Each number is 500 + 50 x the weight over its row's rms, rounded and kept within 0 to 999. Layers, rows and columns count from 0. Numbers have three digits each. The size before them is the row's rms in percent of the matrix's.

# layer 6 MLP down (transposed), 896x224, rms 0.0394, rows 526-588, columns 112-223
098:516465538497498463444474575529466460455619479441446508468585477495514492481554518517386518489503522487498570451446545542456479533496405506485578519466499491350471463559543415529485492491525564512488475414491560427470562568506527460550456514459436418499486538629501428464479472549470414547565508463500466440539436582511517538545471383545
099:517515455508602481521486546495470452408506473601509471497463515514532497504567495539496539549440470554564475411439519507527484489558515471440587517439552575450489515512541557471467565520512521569567539525433589569555457452526507544467426548468512489480474526511440485411585486431562567485466644533526457449568410517474530532594508557551
098:573493508459520517405493458543533506528519543583446508637554464508529498507520551538474473484563467554440574504506468561411526512498547534509590503520401491499436454585470483505606490507516605481569501577546489452560437510515529542518551478559487517503505446518353417486435422559596567494506547623564537529454411566412526499533494431456
105:443515512489613468560609443436441483492540470420418459488584504457514458552436496523406537508490509514532480477439614401476509516498540508591462482534489521396595539476476505399493454486494447567531475437560495480458502576542585540443507529511461540548520522417509500505407551488510477604547478446496566442436495451454504566481496517528
104:510565498459636440492473435494447578537462455469463506526415558567471426552479544513449397537546388496479597533511480514500512527561545502549444398486490449485543468498503545455464503499470519540534521521549429629507517450582505410473509481553498560490459490589473546557558586449486499564526510511490556560483473434524468517444531555518
100:515500513413544495529401636540560459431506479559474521498511464462487557492510470431428503522471509495447492619520474548404471603527537555482577586514461614459476464487502466470501493426460478493512602540451571482427446499536493484433493537493466446495509420538444449500505453511421482468489521508519575535508460614494490477450476540462
097:534538436506574497530447550436504554476511497555536397428578480533432479470460509499548420484473454469468497497527510583424446505531511488498406485505494451422468515668416419519560516578410541489479521516515447554439464549516515551425512468523578543432517500569454425495549545489518464480566404397564542564436463570395534514520534605515
100:485527538557551515473521475477469538460507500553461450487536540409455564516494517472623518530516500420500482453472531578502514426540475575513459414496445429533478493539484488510509530460572560520549469454497494480424434457536453515550526360457521564503491409489442489485576460526545560506510592590530407502486485485427449526539528458546
103:487470534473480497577536532529485453484512546429537534571450480579560589477603507546516506552517502472586504434506579593454552536467498426562442630482552508517502516496424460393585581590416484437500466547457469446541507443515449486566561488470501523408561622513554523499447492596444534518431465488462415593407404561483450477498482527448
102:533483447432436462453475521487559476514534471561523600601541556491564531502508562583425458486403485491450455555497413471462459490577488542445502560505568594473474445637506506535618524548442447561487600536497534484516483394519576480459418519498438475432541448573507428455510480512554432554495510417521551499484427528488497520469528482476
091:537472485476513526394396533499473434518520487518510535488458486564466446455545519569620591501419555535471525431482565543468467497353556496443544586407477452424468421522581566519442424504491554495565521559510520559546487427457432507536452523459501445602541447461653495470447504590528552431475486464502480423502481429563458489504500524442
108:507422485523493430554523443544512521455447506526548432585504473530506484556459470484498572570507470536485473417447450537497399396497557542514575532516503490429455503475500558478585479482487562568477479470483451412499414546497388486512534562554535575413488506518444578529509517565375537516492531473450540434469464464519578505478376570468
100:492513533540432484519503450498498541587510482529507563521414509578617480611495491488500487541567577562508546553506599502504558497568493543472538546296461449536465530451479513528556549485473447446512546406431503512517530449430480429478625500539452427522477494480549538499507527534524515465481510416449420402450523463440528473536472491424
101:486526469534486504505507498546510514540550492453472525535453477471457513495568482544528538460488458468466463724430468514542486605466533442456460506291507494509306528470486464489443508517437483455533559484504519509467549511524494529521566487473531487575540532493494454431472506549487517569471523534445554495498532540575505478490383540452
103:441486486513537588535519564481562482438464546488473558517498439462502590467529565539521406397459437513534483464518500527465548468461507458548517505550478470502455525500516464433466496506499496408516415569453472597573563560486472464473462550502536459488429501474603486521582557481493566490482585565503530403441416442460421521464478541544
098:488556388593572479457516465548505538521529442540466525484455453437563485431493541558511603456442492531508496444536537447558603521427508525478511597508555514437516481539596455509464545482495450563495591508485472542485552500506540504550462456469578466459552518627536542503548460454467471495522567502572490506497445561521398506455473445509
098:567553485476537466529555483581533558555561470454542468462487595533483510449467514519503411537573599501545542416538560492523492484548506459586499489528458559538460558494440524523422524582507581546452517494525548543537457487497521487465509466527531564573520488423522581513541433429493456450522555513574520508464632499464529441565516571610
099:456522434482479563476498518595530486471495451496459510543602532612494488527499525558525429457505458470596353481447530426480459500477471523420425462540478471512456501510510584542529459568480500544483513455597534484505373532469642541430466545547523528465564491558499537427485531517501502450535572480507542443492470492478512471479422453544
103:461581488543498474376477529516527436425507446576469509532516506532498521555560475590562486524477526396431509507432482438495553507512521479552508518511445544511550537432545420564494532479511580439548579440534502484450465559495417575462514432445511422468442482611539509513546518503528528448463512438454467505496456447488446524551470511459
100:504518534455559583512448529445441480489479521472414446466414514590431425482570482464523526505462526568473558462551520449505514513509439492509466457547533490526518637499392526521453437472431375540522478479468495472563460520529559528525550524527472523533531529557543423535505575451595507588485413418548429467519515483476484501527569540447
099:537478462511441539465540565502396467496479571488502466507438465536408492473464516446447555453387405536504556485507506488506516551501524512551462538533462450546469587507437507556435516491532525494427534580504511543431515537587454500547420425485420470330529510525546498498559524465509480654496548472528637547482467484529428497478486546404
098:539482518581423487538579500521466518591512471493459477546481524571532446541532543460513539497524472472499455581397421551505548569525549464561467524613448443425473503486584586525577530370521454492604488428503517477568520481513484456528496507558445603484536546439449490446549562457480457445561462547455492542506541444426509419477394538492
105:500414588405434516418485455500509482510561485607485499593454599479511512542415559534513572613542524527482523485494402490488442472513579533539465604520475490515519525473562503495501520535442546436421510520427509409561557437515515457551496500535507481373466410504502458430430486578509575400461461523497558475521457498458426500459466515508
108:560511443578522464468522363453479590459481453520457504449518547559519453502434555445490435573516475486506496376437466507554505516574590537580463475463470411514536493467535540525534543437523443511514509446488521556573545435477455503473450529408513547457462517517566535429530526496567470484431539514473495533527522450486526400489579522480
090:512474597560406485472412479574491575496464457447469581475493430385461538520569415514393499475557608499481507540573427503488534575510429461452549525433534523500576520455525448481467634459497518469549491505502434479433513501497531522525519557545544480534565565379556515384459431546448504530494512529539582504601538431500561415421500444523
099:456510551597451457537562493501453548513528413513404539490533518453520477505540496561462545510478581449514450414536474563421470430417530491533515501458550574407510463424528477438538545612514509470517519558460540494439524384478550380519436439553497471490474509505539379419554522466583468500559455483482590509467442570501472472566552517465
102:479420487508412626461540433506546434415436534549515487513508556528583514524574470465434418464470494449515480587445507491461516464496468539432457526537524522473539413595508453475584535501465516477461570430429524457475575469426508535514451496448464506541538504539602538482415511496471495412415527559413465489470501492546421561557515507436
097:484460534434456535455563506514598443409463508474488499479483552417452432527499518534496488517418491470500485500503425493517453486503506445539453550452442527380473626451472565482509469457460493459479519517450445482476549460507490453410427530559518513505402398448462450423437583557570517469531494492580486472501509491544618571504503504519
106:585502483446562530411574520555457451439548570465469416487422440549504428514513593437476492509507336555500558504503505531380465479569538504580548454530388490579511454473451526495531543540424456497541541514554526572505492484538563512429570453522508497479494426524531447505515491419540612441528499456507399528544532544482438403421451502530
108:437495495482497457445443550536451486518516544425559460488482488505443586556509460485466455518521405443551505553450453553472558496427558473497418640480444483466553461508538459541349543551512562533611495565569510495460534557555487530478500531493578543566553429456519577490420473531456539481502548467469528498420508463516573466532506571519
108:568505511502524449465507505424553441516588608454484470477548505570471384523482447443515552534446448413446501484509489496480516471475496533539544520441534512453553556584559437568542562542402501428476516494600550577628500498463476446518628520469472502539445441508539469504563442496478512525496566485513475615579533493583499484489541531598
100:543540511416481504496395487450576516577577536507583532489572452480469565503539581432512501528469527497527581554484464544455432537507382533515430499500477528492528518487478466536442518559527513506408513439544430454466586581551440491524438409519525380490508479469492526584515478478500516540528545498583577551528568471488545540550535461497
095:502527524586473448530507496469475512552520579547544526650450492495508490570467515496418445480588554495530465433537457516585479477425508466515451438583553410501568528487492475474548523456470344542506546549552495422526464456490496432503494540417562582470560484494509408451449534491474496523521459541460498570422521478411446476436586523480
101:463531378549461435579512527490465536397529499463553475531676441478497478488417490511521576602579433530515577452533463479475513459509483550471434407554530514513549596519484473471471450530482510556477537514517450450559488562604513527493595481525437536491507450553477439500453453563511407382561581469568506549410600498448424604574528507555
099:385542500530590503473451489527543533532542478496481523475454585510428529480477494588479472475476512516379524506492426486560443625490519583494447463499416593544456530453463449478469433498496442500454411516580491543509444448444534525524517560496534448533401559388532439525522519517524649568460464517516435444502297490426503559444573485439
102:542567512434527600550481456517513496518618432539390475499544560442442452567556464482571503447434447554513468549494576466513568551498559491498536428469484517460442485540477445552432528493423527557492546503533486430490539482529468491464616463585466459485534564615467535545507560423547438553510498411424543481478527518496551503458406455475
100:514502560514549521481527474461487510596517536469532468519483493404560527423476465513505487570449537599463423566574461518528490563460483532483484568617541509499508498508551564455396506490440431487443513452492540578584494502482619472474492523487596539514495477528551408501512487532444463443502476503495459501538526529489436497450589482453
096:516538508468487587444450515586505427554554515441437519377530408449464465539476475481521436513468448518475466546518519471550481473588489524501415560449539519494504480483585461514498518518546553531516378431504491526444529491520497556540496478499524523543578483547598520467404551494421462563461441491504426483340475418484510555509540418450
097:502502489447486497543569406477520483488469489455508526471570511473542467524477440531413433507487533493497433472497600567543619558555469522520561528557449508498514555475562484561447546380509491428555544481453517516512485377512500536515500595546427486482547505511477588441464518514454539466523408506428428471500524511560492454605581426479
091:509510555468562488536526471455494351435556451487537421481451430575519432440555514481479496498506419554466510491450549538534555502428520507473547590451482492542490480425515557529450516542523567545588455445380501592513505468473439528515522506540475548524456523568531554520486536439525542458530389507515529474461497490580507484585490480531
101:524507493575387451439542472457404539376582519489553498487466492506483486493416443498487421522564562545518387552447492580544501495496394600487531510489407465461451523447322524485419483407486433452526513511510512418495468508514474417448529532577581445455477489520564478576655421467505518516505441513521535571390465502568610488550427472516
099:482507497560519577475434555571534520448482492525549481445566462456538545585524574429479389574506494546506416338438536522571504555486449476515454524475543548463523487428520463488563492557513581524514561520454496589499500546441556515510475539527530501590474526421488510520508486514433479424501492513517489529550491417521551536425456500524
099:488469493400519456492529522444440553489379575509483570461504501560541517516509438511459402526443557443469547545513516498555519576538494552497571475335521476556352589490528397465482507554449527483516547576514538484566532526548438524533497454570490604569438487467487448608479547474523538444502460483425480461564452536577512512549440490418
103:456465534518480492480427498485501591428462476514483415499517566535473538489563495403532482603473456504495486462472581564427582503391534488526564487514514531539449597559552428565603478483427537476504513481563519499575468584511467529555536505563493540486522484363467502521472468588409554452542540507469577569404521476435514530502456495483
104:517471504520468581515533546506554541424444475610566581466563479582475519459366467465549518501481601508475473494466477495538496491570478466527556531503522470519467465466413488542477512470510570473501492398434513438578513446558410539483583560571485497482510439513431511419551549453542581584421489454450553450498495519465538550597556522435
107:473484524478493450527569461477498491466515455493475572512465527465488381518470514447475471476486482439556439493524528444500515431511540452575473482571541448433524602546415539511466516505377505523512511489492416569524535491575560455512396457474460517491532527580505428458505545436573471478580496459571480497562530573525479482510416588626
102:478523538471370533518483541526499487526530414419501516558533530554556481583482561515540531530515541572517501557506438562467453416546464583547560406462470481426484532471487495503408583551444508479473445533525453502608507532477521503500516450449447548572523465658527468483454517538429486488482541553574413449442548508503437530533449518416
097:473520444478485518475496514502572513590567505490499502581484466498353452567529457533520468446505398461448531565480531442482428561508585514470503475499466521468500481468489549454549573500475467484509482515535466453451489473510473479433417625507488475527526588473507498533475474503515445559550437484517475489489471565416474395414508529484
102:458498518567550576497501550455544487444398548516473432473540527511506543549489393520507482494479481494476459543481552451525585505532509538579412485571454410503546438491471528673546442513448562510489488513567481499536399618456541543511455469524429503530541385529488492536528458442517504443583482500485479483381509547479475547336478523596
098:499481499505456419507461545563431485473478537465608524574539509478560484479519471480584415478462647628488532473480520504471497573417495511440577532506505465488449556503471379580445508489510487467457453537488506571543522431466495553681469493500568537483469578430552486575528526526509561477480436516510520499407528493434494512453548550458
092:500492452541461519581567428494527442500556478495479523593434439444456565443569442535597552550463538494510496406474644559454537524486457511522483523581523365505516550570510504518445476500453450477601495507585445501529403541460421490563499435453531397461535564420544513503520494542455569560575507530530486566432497520605534498465409528501
097:432485576504523447477511527510574511414520473496520513448547515568478495612404561484465539453457465522517506549465477482497552431531608625489539526359470518425528574506557471327515507502375473598446425523519474517536507539504516481470518535511446556649506518475532486457461536519416473513432468518451550460513502469506528588363530554426
096:392604489518578439529489510442522531530434524445503436461539543532495475490583421521518448498488534480465467476444593528475452569573531518495452479447422430571531488483572470424407505487486488439544493525500514548473490509509408498590490496458589471637507515431597489548611410466518517537501474544457561544503544456549455485464566418526
098:604445516504553463555498471440455540479507516384468470523500595473453437585504516511468468587453536478406520516486534499412486535557473481491458517419540565545469486455544477512532523544545504399446534501570578492523572458546557502541479441513427498540529480462526566537465530498505444437528457466456577502481618556570415523538553446492
098:465456429421403509507535419423457495548462599485529495567445513485490548530586489481555499509461513463468457458626374480511472487482494479449477529534499519543504536486605468411589466441542515523449546474512586505455516402428571608487448508552487565423513434481426513587507511487473473482457515498496567530614446481549556405554439491500
100:520576404485492562551463490482473504632525438455502500453364484531535510461524507529475472533419513490491514635447492453459492493460505534560491430508496597498533460449463508517531499558546348462569496529477520502467524489564537562536490512478417504544534601410550528447540536427529423560593462506470453517572516545514439464572536522478
096:494516523484631507505486569487469564433576538418462441546467530473456519460515522543525391530352582510446495497516511421542596487526630454535572550515534574487591515489414431487447423533510557402366506571436536537499486440487452541559402516456455493508524513567494517451405561480500521471524550430494481569509501530484579456513535528562
094:550448688459480443519429460488485465499425498488498501570510480513567430499518492521502514494685509559483525566503476464504543421508502521557492460331465497480569544493514619500515485474506492486541521518509481525519526488516622532482510510464491454466449489550491455502396478523526606443548473458567457533482495514550483434515358461523
099:478567585455556523470411547515437526485459544511470493470468519401547491564567507561441504498523445517585475522387441527394473542529495550553545483539446507501494462463480439498548475513518552486485547519566547425549350515479450509467472521579554492455541457460474445514544551531449444451484524523495548475496466542366541440510484467481
096:567555473472556543588491468477427599446526527512527509384476498447398397506557440493487476492499511583446484477509511431508599497481457511490495504500452492535490473455445491411434552466465630423483515476560568566569388492485515495470494551528629533493448400507528553510546510411564544566488450542483474466517555415517494521553487541386
097:474432456376575431480592525472440547559491435492441558464505509476511506410455520576493546384448544590530510473471541528457438477435478533523513456482560500573371451542448450508516413510464524425465476460540573493498492498499463545571550605521434529532455422478474476432554469550598512502555463521476445543501520521522492550454497442584
107:507517408524531463541541504428448489453545470441609505450556593494527535542547476488548472524539529562391533513562472491533441530544512574566470564517401533513544426486510505533555444519504580533437569470449496485525469422512392523488366483493480543468555550552512453463519559560501447544447456484505566484395518427582468459509455454401
101:452551479492429535619510479477494448462397441491508505465468535461438517504479460532461542504407514533445490466535497450544578527566550487603426487481546450523497468436567571475461511531414490468582477555448443565471452493487607502459423522542427545537461459524518448541529415456428461600560485459527452490438492542430499452394457487597
# layer 6 MLP up, 896x224, rms 0.0494, rows 527-588, columns 112-223
095:465394527514605541524483457532434487487549521587465531418465524506504433556673561467360497393432373458525513589467592508478528546547511537460421511461482498511549466453537562463522451544448505482531470563430621501498481535574536415523470553514531429464522466582576539482487504520555497501571522536506516438553566537432491515509538542490
095:504481519538600494562579407527476462477527527533502491498525438510472489546564541456535526511552498612423511516442478540606408506532510468620458458504496452595511440404475527541503472564507473392580462452536486507489482402553585539580515470483470493571601536409369463472469489456489480499560483471566444485416583530444568490540585471517
109:472486532499528505483424471481449454517458478563514490532571531440553520527565503471576624476513455491506520545507469484480499441528581479524456500459450571496485533401519444499542455517391477389508575459467479547542435452559570513538478596369508467447536471540409581530430485595516501457495581506490447553506446510506524444617492494541
105:574513480491436592493476491556503474537583545452498464456494512536479511427583491423556511456477489400459434502449475424444434498445488462530491502538537510557526480604441486530513442533514620479499551541453454506444483519474411473428630472455495507524516492509568426416495514511496496395517582582518477492382520515444444555462555538457
100:511453514428595494511545531495543538547573515522596415489476481476551437639512554583493483465541456502486560575427494479581422510439419441512428454579584512487551458401532441464503544530536401466588480437534450467580527459574527587555503503493568450494551508431426682432508476469486531481510421557458511622413447475423505442510541502489
097:488486531473536465609468508524512526392535480443464540474528444541481499566561438575465428464506469472522568549502478514529549516607455558564458557553443565537470452410601428532555478499448514471500433455438515474466484465483500483441536491537554480479510497468479425556444521497394562460435568466453553521493464524350471501488493548409
098:438344444433557620449492502566538459564557546499517531442492462561483542508504518461507459459476399472406521439477553477486447563573470440579540538549509518475544569480442508429482444494524438452572460523478474487466485467456515532465539561515491569492541523388466553504556471537540512472472514569513473458594446447471593479464471449504
104:437457450407552510475450472554483483533564504531463417499433477544441499571575565520476518566453543497516576493435494427650507476532518361532494393494537561471436537459540629511438516440508631442461555488445559491516419544500566532401509451552531487452427560402524540499537494513541471434485446520476453579544460472547555553504461512522
102:452464541501500514530473493494508537543544493413630508479442531596459533434519448505569490507440439510452562549493439577602544495461470426529435510561524537507524486537486430584513499545535469499507442475524421506503432438592592475573484482529583469430578494501442525495315523537496506489455592502490534517542468512509508477489523489475
092:536456527506486409601486473469531531587482487448547558529497505518555453506489500381434561499545481543506491541492488446506408531591476425521420519482565458489568564431576521437621529418437422513420512538568506336479494587563511475470506470421532578450486583443469490470396471449499488439540475528501412593551540559499462517469506537536
105:487433468458541474561612499450559524457514600483561512426513541552516531521423543472522498364530482607483527481434445518499463519480497527565466476592544462546548478456533614511511487441479436496473401535438565505517481489600534557512603555488499448387609523477429490500438515549509503417491433529441564588561520573541496525488486482517
099:424511461437509538538497478526497523500574526540494500517529524513474479498523468471570525543408546426521513465382503559537558446555480531511494509443514494553436539606592502615542457539560556472440483606575458470383509583520489488388529504558520456589547534469444552501524492549453317455389513576406499549568535504447547526477442535424
104:486384475414480451467441529550548426538437421469448521558584501516496470585536539451487488453446546440563524514519450446475493574473476517458522418500506544474476638488505440429631474604570545432466413492478470496460474567409523496506591441544482518513494485432551496482426494518526490470491466578478478485542575542457373374452429492465
111:465466450469469560418468485466522399520553514457544438495472486476500479521597491415515522517520515491579485572501550538585427410410502514568413500502529546459414488420501373467523441499430498484466535541482544453564458537565567415570452553453543554500493476439473562531463502532530431461650554533617450562477589462483469504522475547545
102:468483441487389491462433474423497524540522485455432490448606412518595470457497456449615501459519492527581531504528483555514467447511459491482429502457428525571361487504488528486550478621574469467571515531552537440480466508509555528511437485466584538487595464508391497537433486579545506467536511509534458538572537557416476426553534454468
097:564537525447472543416472551525509455458480510506554458453480532469566477437605509534520536475471470414424573496479475459440450524533384457563490476599549470491397522490518568456514483490555511559415522576543529505437441542620439528498552406440475561548534472470534564514487556578477482481585412419475524529461495466485457585436509552520
099:453427614487490469511533511480491421456411515524521542460461472512485483510581555411463564510397471472564499571514436551532564507550470463516551400555457459616576500530434517415538481538497430517525547479386520473513498550546529505509510473487553547501491527506479574496389495577550528404394536508551498463532444634505552528657491442596
102:585518531471470589518511568501476505431498452472585513547580559486648493525514577504512630505548418582450496520444472547431476469447522515526425477553587437463405529428469538517500522558493508541584425527469496446488477577577527546516524466529549544527562538490444516522457501555491499533562458542466510522514487575432467518541471490509
102:452370442464482569414496533592616464369479548485535360592542512516389478497507570530405493500422509529508494466436530524414529537528465497538476472506474516521458554533542583418516506600455476467441508482542477481588397523543488548461498604472534479520442569508414524530414480497475462549510456496523453559552583577492550544472447443501
098:451453540450422400382449530571579575524490518482586552584522460529483436572499497412452528527594448415513490575521464629533476495492399523442513470574530472438591458577402392514484496465500546466585432600441473505464489485493544441504418468435499511519622485489451476516485538525521503480538453604432504466528538622504528535504539513469
097:510526522502392434565527507515517468477537396549502447514623441472448619530490596498502480412430469483506436555463570470477489433518494473504500462521425542478554544540403405560461526482560494547495518465488400507559435512460441534422541533485474436474516474528499438370468617502590418582445555473490510465532513407474604470567579510494
105:551519592536596452417521514488465483491594543505523572407406372581477504510520515474463488550546516558464447524517478570496599442500375392513503460462575510512572590474616535498530540549550534492472494461454483556520390478558496445501478478467525493444612482434416509500487522494437414529508430530503523499561519488512595503569454488465
107:573454591492547672459428509543534422497459521547505621530460339481565453518563444525422536457479425478536478552404496524476510547529522402527516406512540521529587501528505522518547553460445500451571545476486493473527496488550481488439556544417541448586440526447473467518530608489507571524515461463581568499426542484488551505596505515480
085:493441522466598420481468494440475473539534472499498464451557469524448476523582574519445536538542523570522544504443596491619517590458520541569480425488508495422541508512587519413565429476484461540435513468518469490537527518498463506568520485464515496526589531435463524442483527467520570466480491570430531449424518452434489601492491534579
096:468498472509559584388519447507428423474581556500488482476456499502479394482517493470525579415389560597492519514369521586569438479503453520526464510462631477498540479421492507492486428506473559544560512480456561426454412426518465511573512547505444492480565522379492602491511500523476480474495566521524530492546480531524463426579448517491
104:448433454462506544477497492517433433452541549499463414464555498465432552516506526487328479443534570567490548459556528468538483539539469576516528448535525509518503544520473602495539557540517527362516442463527516524662527569441442463493535467467571541491442592488468476527441552492457579478545569495463446440624528489561560596487541493497
098:504567395501540544559509531438556550469536487520493473481430568572501533508489513402557660521543542502459536538427518450543556450426553454424443471522555470440469461469521550486503410550449490493454448442417551465577518397480570502593514529500478619495520455495516469483442536539510529437521386497418567454427499524431410495471449591473
109:483513548493541509448429461522512466535452476549387487467570542511482452575595508550400553539548542533544528506516531548512566479560538566382523408511421549519507544492461560391460445472476546428469490540424544483667470401496513496441480545468539484453444462422469473392392486543500467482408527536515555466470562490497559511587509576478
107:582581614463461465481383554497435413511500454562559550438597365497579531512544541564530556481519486517382469563442482444464496447557515541504489374484555489503512537417495587479583402618452453517557410557501377474447506537512490510563448519500551489476495473553560501516538522505496482466452565561504546521542488535404543586532489513518
111:471451489506459648474505551544559510477466448440527667524491537507514507571526559427596551513449531481473465488489495502453445423449533508487534464614546544530430605423581585545572548375468548513504499560486492450467458454458482485469507426524515476424485496442471522527497478442496525395435461552558567524595550492426502519550543491490
100:518513484472501524511505527490466475452554424489428479481463553608383509553490358396579432490528453495452549517422539493468525545525454521578515456510479524527476512541548420560569459576552582472526528483506527473431540517558444508513507401473429437585589581533417506462437563480597440560476548480496439483562513475541464579502535472483
094:533469498454468508545492384516472477510512511526465520439566522517452550566480449490571526359537501508465463466521466598533434495562491480503537485489539521513563514504527483493433471502529494438471479443499425494561526545474457594455599566518500453561476519466483516481533496526488505458531394505507556477451584458530484452493541500489
102:531477476552550484517552456584472421491506439482506585499505516524552490546426465381433474416586523546523468503416619528527407475511557325495476463585519475517542464586452519462455471424502524488469503561473497523506487519548481491500504462561439586533571480493527505547438485547423499432559535549560434436407525489564426547537500567536
102:504427526501420502508459525537587503490462421479535529463526576502539476509467497445553573501503500489455482585463516623504524521519496441603425445567576440522472439505614387566460531526496579453562550372466469459507483608486522449489453554481490466503601569477465543453394566553522429530528520504462456426460531524480501564493570541337
105:535469516490553453516464554518548477523409572554526450434518539457530605477541672472533503505516512544509481508419535393512478508567561489518501415572463474483519445522499500372574478534473425512471470517473591475540454507466556472502569573454474539444497451469516627452380490542554443466452567546512503491515483522451618601525512518530
093:486491578532478543453542488520495468539537491521462449570527537555497474492476492499482528491464454460472584529526552493498555478507458521523531510476521520525564509532443534526486426538435420463501399514389478482479484475508621561411610461440495402453518537527509522488536515521494496386440539509418518440564572458423496537500491521476
097:542471482534531517503463478520463506517506533512522485463518393482448509542474577550528491497423564474427509488494448423418421490509439509477469496499527476487589517469543546425418533481519463427496470445472514444497459504553511476445566459571550426430472464558452517500423425440548524472502554564522457499633520626449643442512436446518
099:464450494479510520501405461425435517446455538416433540357552527485605542558670503593621487446448522439509482602491544392463463600553509514503491381512511535522491587392432448509506467453484483509495545575436482467511496610532515470490441529415480569465512489520549600485514568526513550455484536513484514462512496536465498539488538536383
087:556573542523436417492472491530497498498512501413414475536474385496452487527407471420503490337497491450448593539488516458480435505543510531471561399459532434514536544512463537490548478541499457483558423587499462478562492568617537576472511537422466479467453546477514532529441483471504506437570525550454491604584522516361461537509536543536
100:457506473531403521518493577563599571534500543566494428496538540468594585491545504469553460461461474529609417556387443478474526394495393556523488411588470448530511521561537493529532526517526496515546436544573459455526519542454499525462433481383463512463551507462521555439470532469514397496554509426513497466503524504491524531552467539493
097:591536463547557534484451529550432505494551445569581498484493514529543522523529520533585478475445427468467464466439435469414491446522476544396562495486424527466568524511520464522554465559545599460572554478524477477475541484562541464544504474574468460536489494473468471454496532480566446505549488490486591397562532557356541476536598632469
097:507562531392470579447580529489477490555424475498473535532465585547454459522536542479500553515485518527469570488480569540475459402570520443627455493470623519524385523466481483421508512529538500528624534550439297561482471476581494522472617512455429490532472556479524507495520483581471543502490413489461525441510511559438566542453495543503
100:501482509549530481529571422524523431513522545476561468483466466630461514554507464521469432480481465488441482464493401531482491589552523476509453495558521480478533509490460485559465587556493442533509495472507477547469517448505484524486481446471544532496546502515525539451453478514476465431492400466566575480466584512496573498531466501524
104:599428443485555479399472496565500472487456535484425542473481399584426493487533463415425619532550531514516479561569510490542534552525519473554458529561573497492415534420507522394514514515493480474527547504584450539556468461534529509447448482436530525503485456504495555476496495563589522417468466521527519515487469494546504529449534516522
117:515443449539489494515547399464494509448534468489413504480491457564584497493557543364439481492513395505509477516535532417488579462473541496517505527505522508529599531475472539494405506543384504404521494448410474459578470505502485505476446499495497464460459546384504577428475468549595399424523579464594544620462503449463496519564470549550
104:486494494378451539583480458513458443456575471546464553429528469561517587523525490501520542535464488432439572521484487438428480500458491482513500539505455547459502509557428483460460488547560598447547489564521482504519487538450538515501485539497516510538539530540482524364507555624479432488449433475395521593350423569441534630566535464394
095:447563405464486557575399355530441454515472409489538483415558381432433465510530440512446465537399492520514471466514570465566526570517531510515432491484525492507485544508537400477507418479504450466407482575469487495542425433456461535512521506445462567448539555427543544442487555588439497508446419462541530545402464561425526523533513496466
107:476466426492457567487523512477542468519496487490571492565517484512490527618550526450458433533500515421541472548477460465514575496462466481482458535556441493429405527523557501542527550482592568490497473572522490429483477564511477554552506424488596521496594485481376539476377551521494440540570399449529488502530521554474503534493597492393
097:561454490539522601544477558541650518490567553445518562467476462429571526438445576475493504523461475524590502505508579584528478491451483415507523456525540558513456477492475500528531483531482492373435353447553502415497394570560477455460487514505491591535514501524449522474553534506414430547518459539587479515534497522486543409500430489478
089:468488534483525430495497459561511539417524551563519476445466503513399469559586444546495475465502534461591538414464491535547527452644556462502520497459507442472495473450570499584590491463575441506429519527485493456460470487541433455516574462527513575583493530440424610476531500454482485473517507433527591468507584417547495458497476496459
092:457421529468515565490514420499530604438583462480489498437505463530511470606494466407504508499465553498508474638515522524516413447566537473559499421483444550594530509443490614470467522455422514499386500554449464413509518540508490455481477409515465482504502569386465559527504581576537457451482494558530458514507498574426526537477495558439
099:457509525421590433502521404460521570501525475438525525492410482543504422625525506544389571529430505432469561502530370493510470500540509471536478449460447533490558489513539494454500523488456416517478464537418507475500496460438546521465552582474477461475520605444470448572491488528596439514437470562454566463512440447495561526536502558483
099:478424497491571547482486455407578545629548401539465475547463383419520467504540574443534509519537415514542443522522504495597392465448493518620508488499509464515470484509495411514548563555469518487453527481513428519468502559426467480472589422471545435508517468483469556479527510443507495473468551659446469506467487472476619472442497555412
098:482533569554490570450527497482499482430526432461532557603599506574495525482468532483458562456465497526443445521433494438466409499446506490518618473484467566409559507512537486484514440531550544535529503594463513450552524525528544424520484381527500445465471529531496467551468581561587574497422441468476519421456511548447500572530613454488
096:570542518458599447489479502570482553539435544474507415511509490558510505433442580532542466483439474575516470571455616461533434434499485515399496495573496534592480553488532468445537537503545455444505457492450459391570511528470483437464481487504551495421553547480475557535376610483509534448502593445509504511471478401453523467496535598522
098:525487484395511483445511494536511468425457489589501500539512590555435442564551542505438508519490479489533474573486525532511442468457400626433427394549591508504557470441549511494561456525500577466524538403495415493523506429457522576487517535431473573462542525475504510455475496496545502484530452520474554491430514481448515471416487524429
088:566443545460408470546393469512502539481500565458503572577527476581534459512540411407479501407513507513513585566540459508484566473491578402509519506490527498413544540495510472502510529523474539486478522628463534469460528535419543494504515550515454597418506499477427513501444460626427543491541524477553500485544473529404500427484458535518
104:591506491538504460531507506527504452441556558545447558519512541605508498501502463454464476511555517493512611527523531494545517429517590412440608377542442458494529460543431495485497505484522604477544496509547496434486502452475579507446519457430542573457509541479532464575470505520520452538533544530561510463503525519549540481502464487510
099:453463513472539547512513490501510466477581493481395477529563578472473500455562589447476460447421539527538493584459616507561538468473422436570532508477519538444485607479472520421601389470569535547406502601484453422475531377473510495498569516584395483578461484519516599432513539501488394517491543449482465407435525491409422505477523519512
096:495384530451567441507465494509493535513443499488499551542514562463458536586467572448384626479447491581420490465542530514566437494435469520529494444550459471439422538403471525377497457515485535502451453626410550496466541497515475427419524536515508511501482424483437545414547508488501522485517396601578540557547546521445555486456529460538
103:595503533475624552524546476637502508524496605525629509493433476538484510560506501521398594487505535503457560431422442543570498473376486526440459532546512509471451463546498547522513586452536494431587488456496505448513441536482532435512516514506500464436532547430376517483432541459541578491473565511530524424418575486495544453530573546468
098:626481433482551572477479513624574517542511450512460487606539490565490601424520403505494464514428490478447568504496574521426503624469432500478539526453485567408470518459531491442548372603463383502484404566487473483519354495449557586462560446511487508480477607532504613534404502572531504498503504454479520495492488460409528462543530460410